python train.py --n_layer=12 --d_model=160 --n_head=5 --n_kv_head=5 --head_dim=32 --d_mlp=320 --vocab_size=32000 --activation="geglu" --norm="layernorm" --norm_place="peri" --norm_eps=1e-05 --positions="rope" --rope_base=100000.0 --rope_fraction=1.0 --qk_norm=true --attn_scale=0.177 --bias="qkv" --tie_embeddings=true --parallel_block=false --extras=["capped logits"] --init="normal" --init_std_qkv=0.0344 --init_std_o=0.0344 --init_std_up=0.0344 --init_std_down=0.0243 --optimizer="adamw" --lr=0.00361 --beta1=0.9 --beta2=0.98 --weight_decay=0.043 --lr_head=0.0195 --grad_clip=2.0 --warmup_steps=441 --schedule="wsd" --decay_fraction=0.551 --decay_shape="linear" --final_lr_fraction=0.02 --batch_tokens=65536 --seq_len=384 --doc_mask=true --train_tokens=530400000 --steps=8094 --dataset="wikipedia_en"
Each number is 128 + 24 x the weight over its row's rms, rounded and kept within 0 to 255. Layers, rows and columns count from 0. Numbers have three digits each. The size before them is the row's rms in percent of the matrix's.

# layer 2 MLP gate, 320x160, rms 0.163, rows 0-155, columns 120-159
103:132113089108139133147122106126145112135112109082128114095146152157091086101118151147169140109130100126162153135116107161
102:159131101126084113152129131137137105125136163139131151104101159155118101136176119162081125117104168152135123140101148108
093:123127061102150126151148106146093129132123141123113145145111143133137112085145150128178152149128132126134116135098112104
098:168123137114136144133142154133143130156125146126079119112108111160142141131077130188133103149145108136115129127110116093
099:142111115093142116146132142138112136135115076117160127155156095131155119156164091139144158143138095130121140142110165127
102:114135141122098123123128107105182103099125134135120112108124122106171138149126154145107126087124167138130149087078093159
098:158144126129146126170141128147138106130159198176144145109117161117140103152097133136161134126095083121117136139167167123
095:128130149112134105139155101090113124134143118068121132095128113103118071157144125124145122124169136117116169130078131126
099:112123119130159129115110125147132155111100143142116124136142136154124092200143091125082117138122102150122145102179141139
103:160120104145151141151089117121145092074127130096081140092116152098136086156157140156128102119107124110135120114080136147
095:136103148112133147112165148143130123108096152135139133187115124112142126078139144144098140097142147104128112139045117103
100:134095158091148119111194117155117146120108099112160151138153138147129122105143129140136110086116121098114138181077117068
102:146139156105139130116129107122133146123142124125138128163148113114158146088162164134109108073164115101063131136075124106
100:156109160121115121139120138140151096131104112124151152112107126099159116096117124111109125135143158144118096128147150130
100:175116161147125133149118127133167101137127152137171149131146136173149136173091102080120117086127163127124117162156087121
094:153142132137117153096081157120148134101133155143118171121108121089146157075114154123125112124122102090131156120097101062
101:132104147074109121130143120140113119124122151089087129135143156139099128088146130148100136192111153077114085145176143140
098:101095131159125136128136128161146117114134074148111128142149144124100113123124097132097131105095174132123138149134116139
104:153122109128166149111128126165111134133105166130130119127158129137128107118142135121123134109116115131138083133128152167
095:122141121133115082136197129117112130149140140154150100133130119141095115152170137124104170090143113168119122134085104066
095:117139115122121117126123149160174147114141166114085122136088135081133097128127158150128158108099115128153137179110149103
099:121146124121147143153132151144098147113140141128147093135118165143141112099139130147108135085111095116106139101101088098
103:112136166137150150127102129128137151093122112087141139112122125128140109131114135141144109152123155142104139117103145135
090:103138117151134146107133141130147107103120096097152122143123109141159115132130097126148132110115155151158135100135105125
108:148100140143134126158157112132154079127107108155131133111147132127116124167095135117118145139114153156178144137140162138
098:134120145105121156100165135163113140166112128106141151169118150104136140108139117146116078096113140107115138165113153106
096:169180136127160140084136093132126135103105125086138127124107148129094109101134123128126129136109115099135183115135132101
098:101099151108165157135131155134127135126130109112123151163141153183119107110173134128133118097108108102091130137117107116
098:123102129121131147088104136122115115133130099178162142127146151149189166126151145132147150096100130086127155092080174119
108:130118132100131126091144121124125130122138110139140131157170089120143119108154156178122132069096069103096133159101141098
095:126106110138079109110130132134103106139162128138129113157153161084127078081129149137100117157116129097104158083090106130
100:136149134155091137125152127124136138112117094091120140131117101121110108122120138147123131153187086163128129098107135102
101:149130110138108088126106141119072122128118109146167141116142119121149128165116143127079131121106152120092112109113134127
103:134102112097118120109130156130118130152142076149142127156146135164139114134212136158122143106122119117081154138126098100
099:141134143099174138094108129099106124165158107076140122132158108149137080126148104176147135098119161146115152132134133112
092:132147085075135115096109134128113128130135159130129147139142120117129133147102138143148128087118140135116136139109122148
101:155115122122126138162152131138151134113117143133147130124127122089098085179070099099125118173109133162143115106192092141
099:120090101119084131113140155119095151149161142151158126117128130159148134109125098093127129113149139135134105145096119127
103:101128137134142109137120176142123140083154145147148127120168124141179147071140133119158165096120078121143119140107171109
095:132104157127149145112099107142155118135138163135108133121110143142140117108134095130134097105144134090097129124147110121
097:112109113155145125139153130149126120143131171118107100100121136136113068161143111118093126132119114121131125097092114074
096:134115096084104159115143173100110099166122114123133110076126155152129129142108137123088123160158127100100128139130170124
106:147145171118136146117135135150138176082181144089132145114108123134102133107172156129149129112117123153177148136102075149
103:148084117087136124115176127116121135146147102152160136149173116156117103120162098137140120121112122130079108161066152054
097:120133095143101105165116144139124157095116136151158129135172141136126108133159117159114130105071130098119145129081107134
099:104123137136103116136162116119147104164145135102156100071138135135145091129132092134105143140126135181132128090132138138
099:149121107185126106142152121154144148108144085143111151097152099140120159142156174122150134141110079122145144131129146145
098:121109098123083150110176108127095141110143131107113140107147175133093149147125126100135121198122147179137115115137128099
096:133122090114135141087088137132155140127134139127136164146091105122134145077152118136118116084135151118093126122092095116
096:124110144113085119142116134113150103147127143103132129101159156154164122105132100104143126125123158124127180140113177108
100:123144127117116121131121131132139157130111106092153136120132136138162084166160111130119125110106150126116108143143139149
100:152107085108127138143131135142124128185092121127132126149174137134107087107120136106143131117127098136112136106127118158
096:075159118145082158094095145124149122132095126104138150132139145091144149090087154132123098164127157116127117069114132082
105:143143091129131115145186075132122158136157094158138157068148143102111136167074114143098114188166121163147133111093107113
109:127118127151118150151055114147134154133163127076121159092112143165112130164155072157097129145096128142196139115136111140
098:127100156125131172117143142153138114078092173143109114089128118130138117117120110147115105060160157140105133138119130113
109:151103155143111127178104137084119126097147134143092133097125146144140169145165130105087145133126142186160104117093141138
099:174150149157137144157134120114165146100153091109124135109136107139170104089125105149113115098119105092143127156097147117
098:114105139128108118147158128124129112154093113062107147108163136176070159099137115175073137197143133151110136116081131112
100:117154130162157102130126124112170130126123091121148120111114149105191120134121126134122157139110142094205141119117137177
102:119139110094158161129160147155138159143119108114134130169154157139125117120149117155104138081130119115090141147104134111
100:110131113127142145118136142137161172128127110085132117143131133119132147106156075151109114091099126136121132125121119137
094:127133115142138126132133160111169129107097102121095121142095095123129081118166132113110096077164104108116131147157102134
099:116122123134113110159107128147169111120121134145143183105137156130139063163154130132119144103150145131129096150095124098
092:103127134128121095173144140164149153129119092089170153170098180069116094115149106162144136132108122097106104136115118081
098:135105093113159104146148148119164120155141181117133139086193134125160151130040084138100163090116115146196136127102121192
101:159147106125111140167129136126122084120147118163122108127156182147175152166093129115139130121118112109153155149137154103
099:166142119108148150118148096110164085140115127157098146114086146191098165123121102137094113118135114092155153118143110114
099:142142147132120141118106125135083144140144131085152099116131068101146147166179102088105139142128099116126141152085146138
102:122074119089141093146136165138154129100131134160131106129144152120170159161115143145110119138128126135144147095168141158
099:102121121150117111120167138122146168127137182140151132087162157139133110111128097135087121124122141135134149146105121106
095:121117119134130129144135107103162162133126128103135133098083108115120137115130117118118149140131142134172127130137114145
096:080104088123103118133135076060157143079162139168180111115104127138135164088139163153112151170112102088136142111140147130
100:158126097099136127164124124131148133179101100088117169130163143149143108148128079118081129107101096155153106135169116137
099:091114074132108134124139099120118143112135171101154146140111155164146109103168145149143142147113101113139109176133129133
100:135149143128065149114125071160129143071147101124143168134158142131143138074147079091137145094112169102150133126131141090
100:140131107116127121158117136147098126101119155128173160080149157131102109128099162114131125165144102125087075109126143127
102:115122109153096056135106168119120086086161143095160136107096153110176117112105160139107105147087090135116109106128105106
095:089160172097168115127138129101156118103156157111135092153142138130140142094136149188083130117109146169148135104160121102
102:135159146122175116110137115138114158133138131152149140128161127124210116082138136139134125083105103109124171152075110085
108:137148104151141089127134104135126152166149130107155122125160175177118091183136168108127114162127090133148156101141085148
098:135140135136144158107130135166112161119136143116123164159137116147155160099155146148103120117136161113143145155114118094
102:129165165102170145115143127172134150128139128110148163101139125140132098107156145122090146039086129104122140127070126122
098:121121160098174187162139158115150125135174128147124136117142139120098124116142143146121170065142102106110095164154150120
104:108126109101114116128122133136123179126098133150070123134119177122096129155130123134098141166089129110106115150110119092
100:091107106148157169111141074179124128097129127123133177118087190125170152090129166160107143111132123140137155108075105110
098:181099126128109133127176177155137129136178110127105138123135119116134118133168104125099155086117145138123111111116134172
100:185134132126161129158142106112110146121091148118139134110132140157147114125092077145126129128108111084153139128134123113
100:142123119124116111152118085120146133122133154091150139137113135118082144102110076105127129170151100111135148113106123132
096:132110108115086115140161106083158174097152103149106097133089116128170115127181129099144111100092118135116124155129131116
104:143125154132134078133086171109114106108119115134118055097161145112148138159156133108112112122129111141161107139096163100
105:133129101074126125107118143104117131141154156189132111101131142148178107157120109158147122132108102135161136129140130149
102:175174130119147088094093108119101149158139111146144124122163135118110118121122098125134093117101124082131136164135154099
095:118145141113152112149102153101128110155143133107141127147122122168096099160089164132148117145074143126140115092160076161
101:147152177152131168103107106131151149112139111107164155132150120110178128126137120151159120069112151112139124120102097107
094:168147147132139111114092127129102121093113116143122147144183147095156135085134178131105080097147167111109108153105135090
105:123153062152110149124113155077135125126129126128121144142133088136105107172121129140170120158093172160132100080157143129
092:096130170137123175106149157132113143096144107148147152145142154120102152128144119126078116110101130154100093122153123113
100:117111119145099162094124142140132122093111144110119133102146133124135119181145112123129132157141125194140122093122118122
104:116129133129140141126124113140146151114104137038143134114105096125113056124142102140095141106127138136117169122110128114
101:121133121155129138147122160170079139150109160102117126156182146113131111135167111121144103120133119121113097152127189104
099:138155109118160128142113111162138128108135129100157119101158149141121140107102108114123146120136098143139137089113116175
103:131139157151141111160095123105160130119170159101109138112139120103152123102151106115105157082099110140110093117145152138
098:162147082139144119117151142149140094134106165116147133124117145138146141132112090135125146117105144117148137108141132132
102:112148136118172144130160168176156140112131141136139151136168138110184111109162148169122136091141134122098121147128113100
103:117169079124117129143149125086146187078129106137132152123141144134184125160157147169165127063127106099136150140141126121
102:122124122113167115138136110140122148114149107130112144104141150173147110177135145131101096132140103059105123172138126132
099:157140081089149120101128151189109122140121132136096112134157133172126166097092126098186132156122096101090113171106134103
099:129142150134141162098140115150149117109116145113141118120128110140135127136166131163105124070100170117123135130072139097
101:097106096141155151099152094127136143121147084146133128110104105103133159180131101115139083142078097176112121112130107108
093:078111115135098143165148121177129111116120113105160149098134120110107109172130139129102153145076124136127110097135099134
108:129145139131141132118135140121100123108140099117171135144105087098150087138149049157103125129122143132147138160100147119
100:169110120143140097148077113112093137171129148106175117145151162169130090143133125134121137115167131131131171150102139141
101:127138113166127157098116146123169133126154156148107165126168116112104156125139127078099100101096167101103069093109117103
101:124128119151141135140157089126148123104131157120147145121111130118103095138106121108116151155099149143177138109120134147
098:125117120146117098171184144132181123108126125170114095143126162137166132130072162124156130127102110090174140128157130103
089:150108150123064115107148138148169105131109082166105108083095121133099128077140139170102131088137132101103121151087162093
098:119108116105126110077088129121156167157154118126101155115144165138116118135144105148110149130151122108085148130131121147
109:122114139141129125140110172098115098116139140139109142092125154117180136145086080139105129130124126127150122146090119155
099:118129055122141114159099123055113176140134110141161122121107146138136111082158108150142136127152143141145150148113088113
099:135154150132095138093069117152156146110118110135101143125127161119165144106122127149106137130095154137122100118126119095
100:080127101110098139111108070119148112126121107118100113052138128142127093140084081116122124133180142151139150079135120119
101:138156109165090102152116128120163124104162150117162108101096131139159133189146120141120169157137150156120143084139144130
100:186139102118137105144112137127131134147116122146175126130121137146111116151094094183110142159105099116120114151090114175
098:113118131174149138163143125094121094122109160158121097111109124105146095130108118100113121126086188154186115157146128117
103:130143096113120119102155142157102142169131138172090093156148144166131139123122096148096130138129090107121120132121136103
097:106166131137129134155186173139095152105109098113166147127139105111111149132110135126076108104165150132097115113094143126
100:120095124140110125093098128144128172113097162100127148143136097140141121121170142170115154159140154146082115100104146111
101:135138130117151138108121175099101142150117140136134105141153131139145126116146124167123098083092138106074125153077146094
115:140169137123156158134135113113139130163127139111122140150114151144105090130136060134170170114050093113165123144139134173
104:119137125145106122157140119109120145072104127134103139120119169116094112169176101119099150124102116173141120081108146082
100:154153100071169161137140157137147161153108156137122143161089139128154104118175100152148134083112088097088125146116156074
100:113165152094122149148169166131154106118123115111132110107118135101153141143146063171081171146134149110133125088098124112
095:114133114150097124100109127130148161143123109130142095118109079127140114178096134170120090138140168138153132118096111126
092:101158119147145146133149130127108142114143146093135100112146140143146078102164134163070132095110117126139136166132101116
096:117119147190100147089149099166171132103114142131131149147134144117089125124133166112088100126115137132076104124124105131
091:121131138117122133141153169147155158098086137121155128140133114107160077165136097127148129104098129127141109125087105113
104:107118110103146135125146109106123101158115152145167126093160186152132131098104109119140101183164079132123106118135146098
108:150157109134129130170129087084171145110152162151129108107103120140172131153090126104094163108154118142176115152152135192
107:111139139148147133126120098075105143144105141123163124123117175122137096085127111149109133128158132144156141133102080145
097:131109133122113095154143136112131134127155145130162144094164149127070092164154075145113177131104125125145102139089136110
096:203183145125135150152137117156126153102165112113149124109121121156114113152119111096116126144113107104130119113147146126
094:154158141160123099178121129151146103110144113095128141125185156129106122114117119159143119145107122162144125115105117093
092:112187139143138111122120119140115068108098136112156088145112132119092131124123136137129148143108148117153164087159113119
097:144119116128147156068100126094150161140115155123122118114112136127142112099149113113116087087099100103171135159121136132
101:119135143143120134133115107112102162187154164079111110126141100169050122120140112061108120162144143151162084144118109131
095:168134094153124105120074098111098139136147149102149125083140127142136089149123141119151156193152111154192143137182140112
095:119171123113110140118114127172138114123155134112145092158098111083127121141075155083117111136132139151100134154145101168
100:144139114123153104110158141116114140145133109111138126113128111116111071131128122117143147154097172123115140159079108139
097:152115103092139128139143133085132129091158119116135114101111107139120130097165127146133173121112140139172168122115142129
104:144139147117151146166076143104092107086097122121157114146115143123158119196118123136102142088135109155124119093124146137
099:090097095116124110120114098147093162155124116129087090146149126151156087089172146111135132137153126123149119146129175114
101:067181113152136093140098116177111122139136133074135152106145155125113100095120078061120143115085114109130118151161145148
090:136116102114103132138172093121119132142106103124152121138108165123101108146131095140136160097114062146131166106124117143
094:150171124125128185173113132134126134141101126079107142098119128141096161103116078118104148125089146155159142140098167164
106:142124052110150129120158122137121152176113095089148079122142123093145122114134094149117126170146115118137122139081154118